config.yaml
d_model: 384
n_head: 3
positions: "rope"
rope_base: 10000.0
bias: "all"
parallel_block: true
init_std_qkv: 0.035
init_std_up: 0.035
init_std_down: 0.0032
optimizer: "muon_variant"
grad_clip: 1.0
decay_shape: "square"
steps: 5647
Each number is 128 + 24 x the weight over the matrix's rms, rounded and kept within 0 to 255. Layers, rows and columns count from 0.

# layer 5 MLP up, 1536x384, rms 0.437, rows 1417-1480, columns 96-143
[[132 118 144 102 113 129  62 130 142 120 132 171 118 138 175 127 143 172 168 131 162 106 157 102 117 159 144 125 140 115 125 153 130 111 153 140 171 134 154 122 172 133 147 140 143 109 120 133]
 [124 138 153 143 114 127 104 131 123 103 123 126 127 107 164 161 125 136  75 142 152 152 131  91 150 151 118 111 172 120 110 170 153 105 153 118 120 140 115  75 157 102 143 106 151 110 160 183]
 [147 153 124 161 113 132 147 131 103 126 160 129 146  86 163 169 155 112 124 102 159 140 147 147 130 116  99 132 124 147 131 176 126  65  77 161  89 111 105 116 131 162 120 100 162  84 135 132]
 [109 162 148 105 136 125 137 140 136 156 119 167 113  83 182 115 105 140 164  66 145  92 119 141 117 133 115 100 147 132 103 140 130 170 175 123 143 119 127 129 151 136 109 123 150 122  99 131]
 [151 124 160 106 128 112 128 145 125 106  67 114 140 107 132 130 124 124 127 146 127  88 101 145  96 147  89 164 112 170 125 125 163 143 148 173 127 129 103 150 142 175 169 119  95 166  90 129]
 [121 162 134 155 169  98 138 125 109 128 168 133 103 139 125 129 135 161 125 126  94 106  74 152 139 118 184 143 124 122 121 166 144 126 183 133 132 141 151 131 126 116  82 134 115 152 154 148]
 [115 163 117  97 142 110 144  90  76 158 152 155 142 123 161 109 166 181  98 143  96 151 109 122 113 120 169 152 115 100 111  72 131  86 186  95 132 156 138 121 133 155 115 140 122 142 145 170]
 [135 163 109 131 109 191 183 125  85 114  96 112 167 166 148 146 126 124 104 168 138 147  95  77 108 104 117 171 103 109 123 129 138 110 126 137  88 123 141 152  73 106 110 104 146 186 115 162]
 [104 154  95 148 111 101 126 114 111 118 132 128 146 114  98 127 143 145 106 136 131 119 158 138 133 126 127 133 160 137 124 151 165 115 105 131 120 120 122 120 138 120 110 135 110  78 142 127]
 [131  81 125 127 137 162 149  99 106 145 103 125 110 154 146 146 171 128 147  85 139 158  74 131 147 128 169 135  70 101 155 100 141 105 139  80 117 122 138 128 144 100  98  90 109 145 108 155]
 [101 107 153 133 105 134 134 140 119 126 163 139 140 121  88 154 107 161  84 129  90 119 128  90 167 118  96  97 115 145 137 104 116 148 108 166 131 138 184 130 130 119 109 105 153 159 114 140]
 [111 166 131 117 141 104 118 138 136 120 136 177 141 138 143 131 165 174 151 102 124  96 154  94 152 121 142 135 137  94 117 134 148 139  74 153 161 144 130 155 150  73 141 127 100  92 159 110]
 [113 157 115 102 162 107 142 143 145 154 154 107 133 125 113  98 140 133 112 156 129  99 164 166 127 103 115  95 131  97 111  90 138 119 128 108  95 146 145 153 106 116 108 200 121 115 123 117]
 [122 102 144 102  95  89 103 113 104 106 156 201 127 157 128 126  57  68  98 125 126 125 156 120  96 157 124 144 106 145  73 109 141 143  62 113 129 109 137 139 138 128 148 123 150 122 178 120]
 [128 145 164 137 137  95 129 138 121 118 127 118 138  86  82 130  79 127 147 126 164  89 141 118 122 118 141  87 149 158 145 139 135 142 126 107 125 106 115 105 135 137  86 116 129 144 120 121]
 [102 120 140 131 121  93 140 126 151 169 124 112 156 112 119 104 143  75 131 139 124 137 122 117 107 131 135 115 124 116 124  91 135 129 138  66 132 152  89 137 120 159  97 102 126 106 126 139]
 [151 164  92 107  95 133 178 133  87  86 132 130 147 136 107 142 140 150  83 100 124  63 117 111 117 154 149 142 124 164 119 124 138 125 125 151 128 110 165  94 124 120  98 118 134 172 126 141]
 [ 99 113 148 202  99 120 137 157 146 131 130 138 126 150 176 169 103  93 150 108 123 130 115 105 121 108  76 124 123 109 142 102 138 122  96  97  87 142 100 135  97 116 101 150 137 181 159 142]
 [ 96 153 123 126 128 168 169  95  89 115 129 169 136 133 114 113  99 142 103 147 124 124 119 121 117 163 131 121 151 144 106 146 186 122  92 144 161 188 149 115 141  93 140 100 126 133 150 111]
 [127 176 146 171 168 117  82 115 127 116 109 145 159  93 165 123 120 155 117 128  84 170 107 168  88 128  89 149 164  96 133 104 150  80 115 160  55 154 106 154 150 136 119 155 122 121 139 117]
 [122 127 169 123 114 125 115 120 147 148 128 161 156  93 120 109 113 128 127 188 124  86 158 111  94  91 115 132  78 166  95 115 143 119 156 111 142 120 102 152 133 102 154 104 125 168 115 108]
 [119 170 142 119 121 116 131 100  95 121 132 136 131 100 126 132 125 145 118 119 109 124 105 140 124 133 170 113 123 168 114  80  96 138 138 103  88 103 124 127  82 128 150 113 147 114 132 151]
 [113 163 132 122 112 184 141 159 110 121 143 126 105 109 107 123 107 145 167 110 129 124 164 190  97 172 143 114 111 130 148 125 124 153 146 112 165 173 130 131 152 154  93 134 102  84 148 116]
 [142 142 154 175 149 162 149 182 112 128 105 135 139 101 149 126 120 115 138 113  97 147 122 130 122  96 128 100 128 122 169 159 103 129 111  96 126 131 103 127 129 114 130 144  92  99 113 137]
 [141  91  91 166  98 119 123 127 128 168  75  98 143 147 147 106 103 147 155 166 120 121 144 149 153  84 141 187 156 147 161 136 122 147 125 114 119 109  99 164  82 110 128  94 111 143 107 106]
 [124 117 164 138 181 143 132 121 132 111 114 160 127 104 121 105 114 145  86 125 103 192 101 138  91 170 149 122 123 111 126 157 111  98 128 135 147 108 157 131 153 129 153 130 150 143 144 105]
 [ 97 123 139 153 134 118 112 129 109 132 183 117 151 114 125 164  97 113 121 169 137 108 145  85 117 116 132 135 144 168 131 132 170 127 129 121  81 174 116 150 118 102 139 126 134 108 166 143]
 [ 82 145 125  94 123 105 133  98 167 108 120  86 114 129 103 108 132 152 113 141 131 139 148 124 128 158 180  98 189 128 124 122 131 108 130 115 138  97 178 146 165 137 113 117  91 127 109 129]
 [147 170  95 151 140 130 122 130 161 113 112  90 155  96 154 127 108 139 144 161 154 108 111 155 124 159 142 125 124 158 116 161 133 110 140 102 116 130 116 100  57 128 147 110 122 149 158 133]
 [135 174 150 129 136 103 158  95 160 101 126  95 130 100  84 121  97 167 163 147 107  88 178 160 121 132 115 146 114 139 129 104 132 154  96 124 131 141 120 154 121 118  86  98 101 135  89 149]
 [ 90  73 142 125 196 165 125 142 126 131 118  63 116 114 122  94 144 110 143 118 122 141 120 117 116  87 134 165 150  83 150 170  87 130 175 111 148 147 102 119  99 155 105 162 139 181 123 138]
 [171 107 156 154  99 120 138 111 148 109 112 126 126 124 129 180 139 138 112 158 128 113 167 156 110 126 116 135 153 147 134  84 130 157  86 137 140 112 121 141 134  66  94 151 125 133  76 132]
 [102  98 173 105 142 149 122 115 134 120 125 163 147 119 129 121 120 126 141  95 105 141 103 162 103 122 132 165  73 127  85 118 107 112 186 115 141 116 123 148 167 132  97 153 111 126 146 126]
 [140 137 139 113 106 136 133 113 115 134 158 124 114 141  95 109 118 149 113  99 119 104 114 149 133 138 147 141 121 171 152 132 137  87 103 130 112 133 128 105 168 163 157 150 135  73 111 169]
 [123 161 134 148  93 162 159 116 112 186 135 118 153 147 100 178 137  99 140 120 106 120 168 115 164 115 123 119 129 169 139 139 124  85 118 172 114 143 133 136 159 139  82 102 138  97 128 178]
 [109 148 130 168 134 130 138 103 145  59 139  97 126 113  99 161 152 137 120 132 141 121 151 120 158 145  91 110 110 141 137 118 126 125 138 159 146 172 106 117 107  80 113 117  97 122 125 120]
 [149 133 101 135 117 123 136 108 132 127 129 163 112 123 113 121 151 154 125 124 136 104 155 114 157 113 160 117 142 132 164  96 171 128  94 107 144 166 146 126 122 141 120 147 107 125  83 124]
 [118 130 117 128 144 137  96  92 145 148 127 127  89 123 143 119 168 149 106 107 116 103 117 110 138  97 126 107 140 116 107 117 133 146 175 100 185 152 163 139 168 140 107 131 125  54 181 129]
 [115 154 117 132 151 132 114 148 106 158 114 166 170 112 124  82 101 145 139 103 150 132 165 123 139 150 134 126 154 151 141 156 177 136 140 119 118 149 140 198 144 168 126 128 108 122  72  83]
 [ 89 152 140 178 127 139  59 125 128 125 141 116 109 113 131 131 148 100  97 143 106 118 169  97 131 129 140 158 126 134 112 144 150 116 107 158 141 146 151 138 121 131 101 127 147 111 125 140]
 [120 194 148 131 119 112 144 110 171 145 124 125 140 148 110 132 129 162 157 114 156 146 115  85 129 168 144 102  80 144 140 128 169 114 100 119 129 126 124  88 116 136 112 168 136 100 125  96]
 [156  97 104 111 126 140 140  87  65 162 130 134 152 132 161 124 142 134 154 188  86 118 150 114 107 115 130 117 124 149 124 127  73 142 186 163 186 119 146 148 124 128  89 149  67 156 114 149]
 [158 165 108 111 102 116 141 137 108 174 101  94 178 142 126 145  94  95 139 165 126 127 152  85  90 127  99 146 169 114 133 111  93  98 139 147 159 140 150 144 127  87 125 111 100 113  94 136]
 [172 111 132  69 140 111 149 126  41 150 146 155 136  92 134 151 152 135 119 101 127 164 147 132 119 140 126  93 137  99 141  55 172 151 162 136  84 138 106 151 121 126  95 143  91 128 147 167]
 [126  79 144 124 103 117 165 135  99  80 123 136 102 107 156 145 111 146 120 160 149 147 106 147 133 117  96  91 131 163 109 147 124  93 160 160 110 124 121 151  84 128 158 127 111 129 131 132]
 [126  78 100 113 125 164 149 127 156 112  95 142 143 160 125 118  97 120 102 140 174 159  85 157 100  85 122 145 147 121 149 128 122 118 135  94  87 122 115 113 101 116 147 143 139 143  80 106]
 [ 85 102 186 101 110 109 129 137 161 124 138  95 133 112 153 158 166 110 139 143 151 138 122  95 132 177 108  98 108 130  94 137 123 101 103  89 168  98 125 102 149 108  97 130 128 140  95 159]
 [147 142 139  78 172  98  98 132 150 129 122 148 152 120 176 121 116  95  96 110 150 132 136 109 100  83 117 110 112 129 106 137 125 133 110 116  62 146 102 116 132 122 120 158 129 130 150 130]
 [131 160 158 151 122 138 143 140 135 109 133 100 169  76 128 162 152 157 181 112 133 112 126 129 108 122 150 118 135 141 147 135 114 141  93 129 111 145 104 152 147 108 104  94  86 113 126 155]
 [133 156 144 124  86 140 100 121 129 147 147 139  94 115 106 145 146 133 155 114 123 139 133 133 117 170 128 132 106 122 127 139 168 139  80 106 154 128 121 129 143 111 105 114 144 147 137 147]
 [130 137 133 138 104 115 122 141 130 167 133 150 150 182 113 141 146 110 107 141 127 179 147  96 120 149 134 147 192 143 129 123 146  80 147 137 136 119 142 121 123 127 112 160  93 162 130 148]
 [105 100 132 117 143 117 146  70 143 108 129 110 129  74  93 120 132 155 151 171 169 142 123 128 114 134  90 114 138 140  91 155 120 136 126 171 158 117 122 150 120 112 110 128 140 100 108 160]
 [100 154 156 122 145 129 116 134 107 131  95 135 176 184 130 120 132 119 145 107 117 142  96 145  75 115 104 115 151 120 136 155 123 130 120 126 139 128 128 132 170 110 144 161 116 139 127 147]
 [139 137 183 150 158 113 120 107 134 112  94 171 130 103 116 139 132 138 106 177 158 154 172 120 122 143 105  96 129 141 143 101 159 126 113 153 136 124 151 156 126 145 109 110 141 111 210  79]
 [154 113 144 101 139 161 108 132 110  85 110 153 148  99 149 134 154 132 118 147 123  86 107 120 162 101 154 118 108 146  86  94 123 123 137 130  93 110 137  90 145  95 125 156 124 102 128 131]
 [207 128 123 151 138 125  95 150 122 157  93 101 113 135 128 104 133 157  86 105 131 157 124 156  97 159 168 175  96 133 152 133 132 108 159 126 109 149 135 128 130 149  93 170 156 115 150 132]
 [103 108 110 132 129  71 125 118 144 157 157 129 135 139 129 149 106 159 103  92 117 130  95 115  90  97 145 111 149 117  99 167 122 106  86 113 124 112 114 157 139 144  89 119 115 135 165 122]
 [138 134 144 134 111 115 165 104 126  89 122 161 122 143 125 139 167 122 130 146 136 131 142 139 171 121 165 159 123 131 120 125 109  87 111 136 123 106 132 114 156 109 154 125  74 129 137 173]
 [151 127 114  88 152 125 140 137 112 130 114 145 116  78 101 146  98 120 103 125 114 128 132 138 131 148 124 152 138 118 130 141 154  89 109  94 113 103 170 147 126 134 130 124 135 116 123  99]
 [109 111  96 123 138 116 137  84 136 118 125 120 102 161 155 159 150 143 112 108 130  65  89 120 120  97  84 156 114 158 137 127 130 166 133 122 123 116 137  89  98 162 131 136 136 112 147 104]
 [152 142 120 137 149 155 146 146 138 156 147 125 116 118 133 148  87 127 122 119 147 151 102  95 117 129 127 138 133 106  95 118 154 131 151  96  93 110 130 121 127 114 128 152 159 123 122 128]
 [135 140 128 134 133 162 123 153 108 140 159 158 111  96 137 147 147 112 146 102 102 113 139  92 109 179 148 161 111 103 108 127 128 106 126 170 114 145  78 102 113 161 140 105 135 102 110 151]
 [137 151 131 129 112 101 158 145  87  92 135 171 113 158 168  92 148 149 124  98 115  80 134 122 163  77 186 126  93 130 118 155 125 162 151 118 139  96 159 116 173 103 133 139  88 164 133  86]
 [130 123  93 126  79 189  88 152  95 179 127 158 143 130 161 139 154 122 139 128 122 157  79 127 101  99 177 178 125  93 149 147 110 126 127 137 130 102 160 164 148 116 136 164 123 142 151 185]]